config.yaml
n_layer: 16
d_model: 256
n_head: 4
n_kv_head: 4
head_dim: 32
d_mlp: 1024
vocab_size: 2048
activation: "gelu"
norm: "layernorm"
norm_place: "pre"
norm_eps: 1e-05
positions: "learned+rope"
rope_base: 10000.0
rope_fraction: 1.0
qk_norm: false
attn_scale: 0.177
bias: "none"
tie_embeddings: true
parallel_block: false
init: "normal"
init_std_qkv: 0.0345
init_std_o: 0.0429
init_std_up: 0.0494
init_std_down: 0.0494
optimizer: "soap_variant"
lr: 0.0129
weight_decay: 0.0
lr_head: 0.00867
grad_clip: 2.0
warmup_steps: 200
schedule: "wsd"
decay_fraction: 1.0
decay_shape: "linear"
final_lr_fraction: 0.05
batch_tokens: 262144
seq_len: 1024
doc_mask: true
train_tokens: 548200000
steps: 2092
dataset: "wikipedia_en"
Each number is 128 + 32 x the weight over its row's rms, rounded and kept within 0 to 255. Layers, rows and columns count from 0. Numbers have three digits each. The size before them is the row's rms in percent of the matrix's.

# layer 9 MLP up, 1024x256, rms 0.0494, rows 561-582, columns 0-63
103:098134058159132125094122117150131110196154166079150099141036151127163163129141156184099137109141106165114110154083162073097086154151203126127162171220089157113148144120200114102103097165117190
099:125106195155107092154141136150098109140135128106172120175162160099132101138133112104114187198133125156124149101184105100141078120188181151111115138164079128179102027187126155127119105103099162
104:098078111176162115074181140116093135162122119152039120107165122065114127160158074145168079091112093144172082117070114168174180090160172120114108116148160123150093159154100127160182106086205129
097:124165154083140172042155112157116150156089211120139158033170083124137142152105098152130077058145097196141112145128162102160109163086147131147101151150103133162111110114115144165111109116134072
098:156143139128138055179136085120105101106118106131105149128116099117078097088128116132129126133125094120116138148098146109172107178110153118114099088156068151181123080124158084113161147153178084
101:165099156142070102108125158144072149100112171085095087111142127091083132154126099132044139160155137112075157135104193125098134147169107078135149154149103074109130113107102117179098148105090116
107:112163123090085098077138092140126115134127114146149165139130093138162117152108194135129120122179203114180088114148162148093159109104184089175107159100114139113124179140133130157155166094112123
103:110091101177143146135104099138135123106136039108146176188105114090141166144070157082138150098112089135098119124145185104182161158126193149120154099160091156147151100173189122130157112143164130
112:186124166113153156100113135106175096056136142174163142189074123162172114168189132138070122092111149242141117094210154107082128082120159105148140080108120125097151136119188162127158111138076133
103:079139135116065077111131128160122100141152178155150162129126160130112099146084142156135106115152145113192102164175138111075140139091199159156172162157128107152123191098147146092092069123107143
107:126142093152083205131122151179076144135096195119157170085113103137136140185089157140131110160162116135160148158119124157114128177112130116114126079061112166165119208134136111083102150098173139
105:128137155161128161152108116128173178097149170136114149116100072137160114097132109065084126142133111176080028072138155088160161135164174110080066158155150136149103091133149103107128164139145091
103:114180140066095171102075080135098135129145188145138103107126122153147154164174119087102128108133143076152116145112113141115117145177112169179156141099126107158148139105143121120174168136106096
102:088084148128124059140128123184095113137156073089160112156176147113096193174119107124137111130150102152161186139088109102222123151115088150137137162207126108155164115132157107164210072160155141
108:141069155113105152100096130124119167096109109152148164133108131156132142092106078088160146136061121127189103162109184152151055213179175102165102108137091166151141154176136092127121157217128163
080:113108124147107136090162136105103104117026150119140108165116126076154094117105114139098169143116159146158190179122074075152102098102136146152176183110113115153146118118139099156149174110061150
099:105161069140079183120087131144193088116114159105104173096078173085149134060147191149158132094131115102174072151094077138152114112125119122132161124073140118145105149148071142153106119139143224
103:133110131159142201115073165130167145132156106109102155079139154113121095102091104163080153143122085171164109185123163138171122108171118112088121156111156151084127106117104130108065152130126061
100:105183092201114187156182125145138161129143146107132186146095114142094159147148113113147158147196078082074112132157126074130167148109157196106163162083141171134034113091173127085110190132156077
107:098172112135130110130167170149114120129102120192115200140153069101153156125121112080096181090115088177205119126027143096084109091127079151123135100141096174127135067165147118136091101143111195
102:153133142173075129136143138146179144116129118173121118155109103158166146130189187162138151131116110143140115160178138103167148170118177168110127093064137172164138121083154154136141166178140098
103:167121105230109124181123094084181164141109095209144098105135125112153164149143118102050128159161116114145076126100157137082133091161175149131107147169156190127138076146085132133130059135130080
# layer 9 MLP down (transposed), 1024x256, rms 0.0494, rows 561-581, columns 0-63
099:158128140110136138112121148084183208121126133101077158146194116161121088150138173137091133132098153107143134070169125088183117142137084100129185116083157089110095162123134114142144110145142107
097:122160104138104154157108119129120052063041140128050128113101074164128144129144135123118145114138107087107154046084180112040124142125062140152161181137145091045151157095197111118094163183136135
098:148218118117118151152034147096108133110172143106129093061111123128201129106113216141172158129080123119139113150156146142092104129131129092098142124170113147122163122174129166127117239124115104
098:193138109129060087092108124112109105123175125046129091145120125153095179145107170139146104191146143099086139104089053088096109144177156122139150192075159181103035119162139110140092137112130170
100:121089140141149191144125114069133156123108086072120119114110107077119154116073057133072165096140107156135089094159114140099167154186169062102143131097093171092126164123124084118092127144133061
101:145157170128103139080049199099147072133141156143156195069087194094104143072117102159136116208158136045148114161127146168149111175104150142122136143132126131125167121109113129075091119079096149
100:153094152150199100161158129084125195128196152120110187135124175181153131158115138116140074131110064072138105121121087103121117165147151150121097094182112108123130157095180206140096174135153118
108:111134137136096132136193056187084065152103182143080121117131079130154189103142131133069165134090130162128111116117114146104169138170114138142156168176165152109119096095098063063147127103129145
100:077093130049112098155144131101132184049133128138120157155086174099198118115112151126150142124117090091115149131167049141083114095034136122114161154182091098107192090085144110079136088072111176
097:125105163105157133162183136144114159129123118161133103053107142155147145072170106094108141097119148156131152151190152160140119126104150077131098138137085167134155113159085109181149091163147111
103:127127178107132077107098148122096106103171115114077123124124159112054085100137111145138156098094106065110149144121130061114104115120112063122048183177167147124108139087146079134152099163086188
106:063118140111133130148147117196119233136155189161071152182170120102128149150148104072078079082170177164160148119132063158081116065143110125126077202152068137117111137123156116108145166125128065
096:143125120184170070155144173147115096112114063092107141176060178152123113064118175166132118143101152128122126112134157112126098135189130130118123164122132164080127132130163099114102158160180182
101:112129125088182180117155117121180109164167117124132125140153126083141076079149116172134183108144126147108147088124168174107115092132127133105137100119161105173123083108158142166123101142097098
097:109160088101149106109111124138135105120184086117089098077142100110082056083102067125097065113139056158092107150136176162127110127165145144142151110045119105172124078131126126079100128107122050
091:107137147118106123086115079124132169197095119174076104135160166107123106111066130175107089081079117120146156101142147141130119144088079128137110128143084137142147137158116126082124158091126107
099:126069187170141101173090121089078129119133142094139157143110106135112156175133116119138112114085164114186112123163159126124182164101137085049164131135122141136058167147138155122087139161147141
109:061099121126108156124135164107116121136155159049110187122037100086136151082116147145093166054135110075134105146069156106100185119074142126124112171167061124080089100119120138099145173132152151
097:091141161114100106159129194124107142156126087162104091085133217154127110135131116094108146120094150022128190108148141105091076112100142139151158121102134079099093131143086092140117105156117158
105:122123123119106208141085116162150104151119139140149158126127080118088151146144098097103103180193104152105118124128133197105072143117141124117093106117152144124184153052165115105124117160150178
097:133105057136167069096143117162091106125149122137122154107161107117164084115088117111105129083125149107133162097120136130173069130144138138120095121133169117102135090144064087133120099115148155